{
  "rope_base": 10000.0,
  "extras": ["capped logits"],
  "schedule": "wsd",
  "decay_shape": "linear"
}
Each number is 500 + 25 x the weight over its row's rms, rounded and kept within 0 to 999. Layers, rows and columns count from 0. Numbers have three digits each. The size before them is the row's rms in percent of the matrix's.

# up: layer 9 MLP up, 320x128, rms 0.123, rows 277-307, columns 64-127
# down: layer 9 MLP down (transposed), 320x128, rms 0.109, rows 277-307, columns 64-127
# gate: layer 9 MLP gate, 320x128, rms 0.117, rows 278-308, columns 64-127
up277 099:518488552487508515495484468500501489467494520482476505508493501505513520544519515518460510570508513493462538509467506466526490496586475523494515475499486448445552471489504491519520518490484541
down277 098:490521526539483450506497546480510510512484471508527485543475536505451537542462469504459531494530515464454456508534508495511487536490483503508499491498524472525468539475493479479501452504484485
gate278 098:470519489499497480528460470523498507488527521473543468479523504490501516509489518521532482517497535505492501492472511476477518517470502480507528494528477520489484482525513519539493488522506538
up278 096:521459470499488457489500548533523474484474529458488484493491535472493497529452483466508506498493487479538499495482498533527540486484527491523475500524508525544515490527463496485517419489485487
down278 094:463575525454493528508508482527485494476528478474531489467557509501537494522504549549484475545465519509504521501514510507503544522515458524505508547508510502498486481489517492520490507535483523
gate279 099:473526458482505523479487485464501547496536491521515493533519445486490533463499500493514468511469513501490508554502500502487562527503472452466512515455491474472534497503514498532493505504516491
up279 091:475505516484518525502495450536444509537494513500510491512472549495494500502474469510493468488531492487509493554461463494465458481554508510501515491500473515469508479530489504481451484493514509
down279 097:497481440521479518511531466525518498514573536517538482540505516483453499512528489479500497494484483492510489440498511482526492512459544532492485460502479495543467525499502524527518502470514463
gate280 101:504446508486518510543508535518517457492496524540491483507520510477487498524500531479519463518510509518547504529477507506504550488554508474489455485460539474489475482486500517476510493465489488
up280 094:544505488528513504532483499501504435519474516510501501495517488495459455477548520517488492469448468497486539474496525529487500517505506463437495516534494538481488494524511513497496522495497505
down280 093:490510511532494494507516532494477475490505520488450512477522552513502555502489515503519503506500490476506464455504548500482472491519527524545491509537420516545512493517489499489485501518515509
gate281 101:534505467528497501487453496513468492500468534481498455510497492501533514488495515470509549483471503526520468520493503474490525518493488496479558470508510505470492499518495495530459556535521484
up281 110:533498500505509522491483510489505548489544502494508525474511493537544507512504498483485473582477486533517472536499526443477511480520470494506491532465506492531484463456501521471462503481517530
down281 108:497520522521510501479510500508467493496500533489534559495488470534535483480522477525480536515519536499459501486460540476456469470517526466501467497479535480523493480524504480473518482476501538
gate282 098:477492489543480445509478479503523497454482494527487541512488437551493500503522531538531508496472534472475529500496485508443503492509491469494557488496497532444528485538496500531501509530517550
up282 094:509498471480482482495506539493505501546510485475558563514510504482489496509470466473503534457474501503500485506499496505497506483436521514514503514520526482550503485515502518517520523518539500
down282 100:512497492487537492530460502506500533486476491454516438525514479505539492501503477493455513482514521486534535523506461481493486465494547505516488488520510526513449514500481481482465513511477509
gate283 096:477475490456492489457459509530499488528469512453508471504446519498500505554477500484489509511487519552553480470497474494541515491523484469448476516487531514486491524475525491448456462549472493
up283 090:481463477468472490475483498528505513522470478520472496539518513455497448495445517468521476553530518482524471511533481467534498529490517473507491524535487519490474481437496468511545458476494486
down283 094:482513531502504485454488491501502517510496450514535467453501501509578544527496490492520493484532519506487526473447485501507455537529526506516542508461505513485510492501524509494429515546492505
gate284 100:490479502477515501492548494506497476497503490509471489555491469496532541489469556484464495471512493479521485492516488498498492546485480498537541519530505548459503479529505505501534493475541449
up284 112:507547517503514529560492515497547490450471487472483515504508489515481498502493481548510478507489529507508505470489486492466489508492490470484508512494464490489472530491501472523484491544487535
down284 102:459469504538494526510526504514486466572525525500511490496473544476494490506499503468483467490484494465501469490504478498459525486480504469480499493530511511475504533494494520500555497461497536
gate285 098:475506502525465454515519532503476524450460515513474468471496528532515517503472514514488457504494488491508544502512492499454476485489519505528514537496520517561465505494536510427494487526521483
up285 092:505533561474478501492491487490500501529491517463512528527516509528538503517513489529522520512511469478492488472478478473501496477558486524465535479505476542472528470544475507473506521502524500
down285 097:472487493538502509504484519471485511489488463506499461538472507519478503481528528514526449515485509532505476520529471540490509508452549495538455535522512491524493523392486519514499503499504502
gate286 103:512489491496473516488498538547463514491477474505537519535516509477505528484489523488490524502539490505458486523502516533504501509498479476519503483473505538490507497504504481500479532486536464
up286 102:487487539520494518482524512513489475457485454539469491512487514484511499448496502477455522472483492503490501505492494522440489461481517490493490512523465536501480494521514543467473484497481478
down286 103:493476484475478509556511533501497487500508494503505496462539505502486508509483459507496500491494467518475576554496487478516487490531492473505525522527476454507468554518519457531468468473507475
gate287 096:523444518470529472499482433538495509478509523456482498463528514507544459496519529488532471556492509519501482453486505498459511518508516483479488466493485506497445540499531468476499553494503510
up287 090:514532448542501489542504487507493516474522536479472481475479488468481533499486533500495525536500498505532487546509512476469512490488497498487477485522480501474509534542522538514501525488520498
down287 093:485524492546492533489519457507535491522495505499454523522506469507480504527521524512545516508507506503521524472526576511498542529493439539507471476487485523463482526502535509524521525507527463
gate288 098:512478511468472473566469520540516488507467522482524490466478455525502462526486514483542513514504513519496501473490529535483516496494480519501484463453514511495545502553492436548528485494472468
up288 091:482517469511486491537494524458480495518492477529485519492496534454490530458522441460495482488532532491499516517474512486515467475540504507518479497450480490515511527507496494531508468505452426
down288 099:548498495490508517468472481525500472494484455449502486492484484474534486509499525506506524499498533502509509488523498499525502535500548524467503525543566530515532487525500534536460513474511510
gate289 105:508464468457513530453484455536506474494495471504480525527495498493520554501500536484472469487483528538516465522475534529571522508485517476529511517490502488474477526493512493481486518512529517
up289 113:466495449507517523469495484485516510537537472536491525530467512485453526476509447526475489488477523492484490573492502500539500485502534497494501539477483514499537520504504469528490510505483456
down289 114:525531482512482548469485496511485533504503475506438529495537496508509549507490503474500501475502450499539414496496517522557499499480442498521465526490523491520490541474481472490530496487494517
gate290 097:500473524496514502524491515491510484539524526504446513507481455506480508498466480550519482520519514501485475480492499520473497487511478461516510494503464486489502514500489450525496467479477486
up290 090:487490510516467483514503503481537500497496498488510530511517481540503545501513520495470494480525536490491527466504564473528540508540515490521510491486475526508484518470539488489416544514486486
down290 090:500462516479468431519498529501493528457440481496422491491491537494494460514498504505484489542496494505503529473491482487515499511519555503535479542486513478496533509512494520454485491501533480
gate291 095:502434476437480478539466503545499465473486528510537500473518520481487507492492509494486543518495502496515498486517508481487514502482455474497483511504524524504498496503511507503496503453505531
up291 094:511506516497482505463507543474500454547526491449522541522480458494543499475526462470530442518472480466459503488473510465507538497510532527477517503496472482479476503493485498529491487509555473
down291 101:505518479490494429518479491497511471470454520493537454482495530481472535496480504489517501505494459533516539465532489464482476479511494486541524535512475549577508497507471474493508531491512505
gate292 107:458519558498461499491453492483514524493462538516505497548445485478522497523498491490492488536500474494501524539504473531482473500549487512502485505498479508505522507470506440495466481549496492
up292 103:482478519442448506522495525468468487472440550554470515508489520498512556514511494480484482508519480490502530499526488499519495484497487520509478494497489515498539477503529496462474497521522510
down292 102:492497492495526551471502504484485527496474482512454475485495487536520491498468495504499515505494577518519467447529496512501500548485566448540541544529475512475482517510481496536501496482498519
gate293 096:504534541498513477496522485467510459457461498546507468511500476536519480512493552471533476528480491495477499473520498504475530487543464498485485511496458527461496470503475506493500494545528484
up293 096:537444507471489522529497540472485534509513486508492493513520524485518479471502473496463492494484481502512467473474511509489486450463483507488535497481539438485520488514488452538521538483494475
down293 100:483525498528467488491490495492490483472487470518504484483488484512510497485500472501498482485497541496513493469494513523503475487487475494508546528550498500493490446543494504493477530541484498
gate294 100:485500500511475493487476501537476468454455508501486493471499524497542495432525523466528511490501504494502451510526503506488462494498488525517511491493491482504465497531509497487477493482562529
up294 107:483453523504453455523493490507514530456514504485483502443552513471505477533543472497480546525476522464483495475521538514450523470526568453454466523460508489515480515508533526522521481504521511
down294 112:474546542503498512487485469512485504488508509504511504465526526495513514476538500510512490521485473509499521495473517493499509532525467508480489470488515505494480509477503504483450545492571508
gate295 104:482487505473522486511487436490529469478470506494525457533469476505506476482522526487515490522516481517484505450542536503434475460476465476474512538537486477488502498447468514497498515459506501
up295 103:503526508525515471501496501489451518498474475463454460511478491506511451491511504519484522467519503496519478522493475484506510520504487495525536466555502548515531475501520493507471460481509496
down295 103:528503511486512512521515504493543510530517476459526533488506513505483495495502486505484517522490488489502536474532511499450517472499466508494452539496513504524445530492500466436527532501487505
gate296 095:477512501508497506504493465541494465502452454459511455479511517506487518501489564487517485504502522520552482492483526525494523509490501509541503560468517484477484539522502537538515488490525486
up296 089:562471515505536456491479501536542518532476528509497490561481467514474452522506522455485499505517484513482494496507494522507531508505507481452497455527487527493529494498438469466468499505506500
down296 091:501450514493539467499511483553493485488499461457504503519486483496502482490519549507501481503449511552507479497489487513498482534494590506514505515481505512515484482510478511488515543471504516
gate297 101:476475530509519474515485473504548493486484505548526534509460513462481519495496512493507499560510506489554495508523527481483525525518489496531490509503495486453502542556512469510544499494493524
up297 116:528476519487490502526463503530471509469474508496468496481414505466473510524458528497509515490520510479539498476533504489487534517541505544476489530476489455487493497500527475493519514576488528
down297 106:475466491527511510497515538466476496521529498510501462528487517521494532486505483480510503454505510493508503511487570458481529511506481446532515472509502486503454514543487510533505475568505481
gate298 102:538475550462490489479458489491526516528462489507503473479489469489526512492446534463500499519505523473490466451510488522481552486475494510518468505479495513498468533506502451482501520485535575
up298 115:498474507492492469529520516533498496482492543470549465486462507518520501519524502572537513523491487514543503507486525488519505499526480490465538441510510524506507494500515477522486527490536442
down298 111:519493548513510470528497472489549506464491564487479454482526496508520518500522461529537490499517465486494495508490524453471503521501515514515502518494497426509481474491516528504482533498488511
gate299 091:478505483474487486504508536545494477535489497512495506548488531492507490508460512475492476470512492489516471504486463524490478556491491490545522491523512518495488564486512444509511459493487482
up299 094:502520548490483486516470478486506527515552515481498502497526502505448506551492449508526504520531445502501520489490503509504501481472511521553488524540461529480546537507455517479508471519503487
down299 094:488491504531501510461478520517469495503528508472471480481506528515496480500525540449510526504548513556539519464509498538501484534494509523492463486515522537521467564455514485485528506460507502
gate300 101:508499532514537453538511489502500524511499514510491488481495498499494511488503523483522455531472503555482482478465506461481531480535508512435531535496475500471517500498496554459456516494498495
up300 093:438488481470486557455512528505490513473504519485492528499485452523511497506487481535519514526482526492490476524484500482491477519495478522461490505507451491501556478523473492522472512515507494
down300 093:477501499514494490504447498518498542509478489483589500523498490471484496491554472501483508489508473475502482556525494512485513506507455485509487491495513514488513513489468482492491459453518493
gate301 099:519508508524498467517490516503572446487496537522476475470492450506504491488516486517529500519465481506484481540552521491487510496455478476511487472552531518472521488501477520494517469506505510
up301 099:493503477479547443504522574511521492483535480508539459540539489509523524502516493488522457504498488513455485492532509524485495544456540488510516463546488518493500485535485517462491552503518535
down301 101:474476467516497482543515481497462478503526521492545477505427516517496539479486473529518516500494487483479497497515514495434503506515525550509540499556472504479493532509548488523472472527517467
gate302 103:560500492517494493497515500533496475469465519436522459512489468488501523509486516483506502505428522507525512477486506494485528482510464510469458495518523532467523541496492485502501510499495530
up302 101:510544515518502531499509508465517516508529490510511552536493479498483470548491497527507468539484492460491507504527470503504462500472523512519501548503483466547478541445477478519495481535480487
down302 104:494513492514477512487475521483480493507488452535579490506480462487474500502472525437490497469501490466464497494487470480465514480486488499505500471447519562485540548492533515500500514494509554
gate303 098:506477483483484465499496500484501488483542500528469494528453527481517516509543504484455505543501508503505468542537536527493516489480522467493504532526506532496511487490510524501516515469525529
up303 097:474465475515478508468498519431488526516545504495463505522490511516526502504519486493453477501506463524471516536553483494556509535478482491525496515470511510506542504487484487530509529491527513
down303 102:463515499491521535504514527502452472527528465490462491493520510550497498488478472547523492499482497516526497492506482501468433506481531485513525469492533515489541507461497489555504482544522484
gate304 098:519511523462468532503470558492539489453503451463555531469475498561514493528491530490531558516511504514513501439498482475516491503527499497498534490431515498504505483459496533485505518526465487
up304 097:493477513458499496436544478452522530502549533508520558509510534475534470477492515520463491563529522499499513518517498508535517465478487502479507492520531489469509500529498490509530531495478513
down304 101:473472458507510497489484455545467460481513452489492463464500522523499480555500481459561492514544493507510406498497507505511488483472503485476483478513544510510468449487538488503489501497499459
gate305 106:482565489480483521480498514467528470509489536498536499520451462508509522496494507497492523487496485454536508478542454538496495489514451506512503530514506525488509499502466470529484503503520503
up305 098:529467510440472462517470496512474468468523461485489535475510480454498498499523463453489534506477484534476485474552466533490498521471523504532471443516499486515479491507458523480536498455519519
down305 106:504545531471518541507532456522500504514494487505473524474463509459455528523530519505507476530502468510484465522477519505524493509546458497493486510500523547491530498498507435490495470533487455
gate306 110:489474515483491497556475507555528491512506540527541490519450467500526471521505505476526522506478504468522499517508492517497501518479478533468494488510519545530512480538447514544503479504491491
up306 106:465536515498507478501487522531485499514475514543502463534460486487490515518450496484476474507510508535496503517482494509478509542489473486487501497510503540490508460514471510514529491481486493
down306 103:523481469536450481508477488496479484487503540514474499491513512539484495485505433499519500503494515496549456469459483493487512491534505498475485508485552489491477522493499528514486500548521483
gate307 099:498513475496478488482465523475542477488497483517504457542472529499475453513503512515543486497563506480528499517492505474488485532475504535526552510516488563505498468510524504493492515483520519
up307 091:496478522507492484512518515482566543531490498511500466506509505462451471545487491489507473530515481508471495532506520485535493530475455509514539480506546502488519482515457472517513481512533516
down307 094:464554517495487499562490485508531492485509452491509488506545483479526512479474484522488493504497495470504494517488498489484508490484527483528524516502472468483521532493487536528490538524504499
gate308 110:497490506455522507475524483523474487506481518474526532476491521455476498493452543515505508504491513526508466520548508443512495499496468505509511495455479447523517504515494525474498520499546503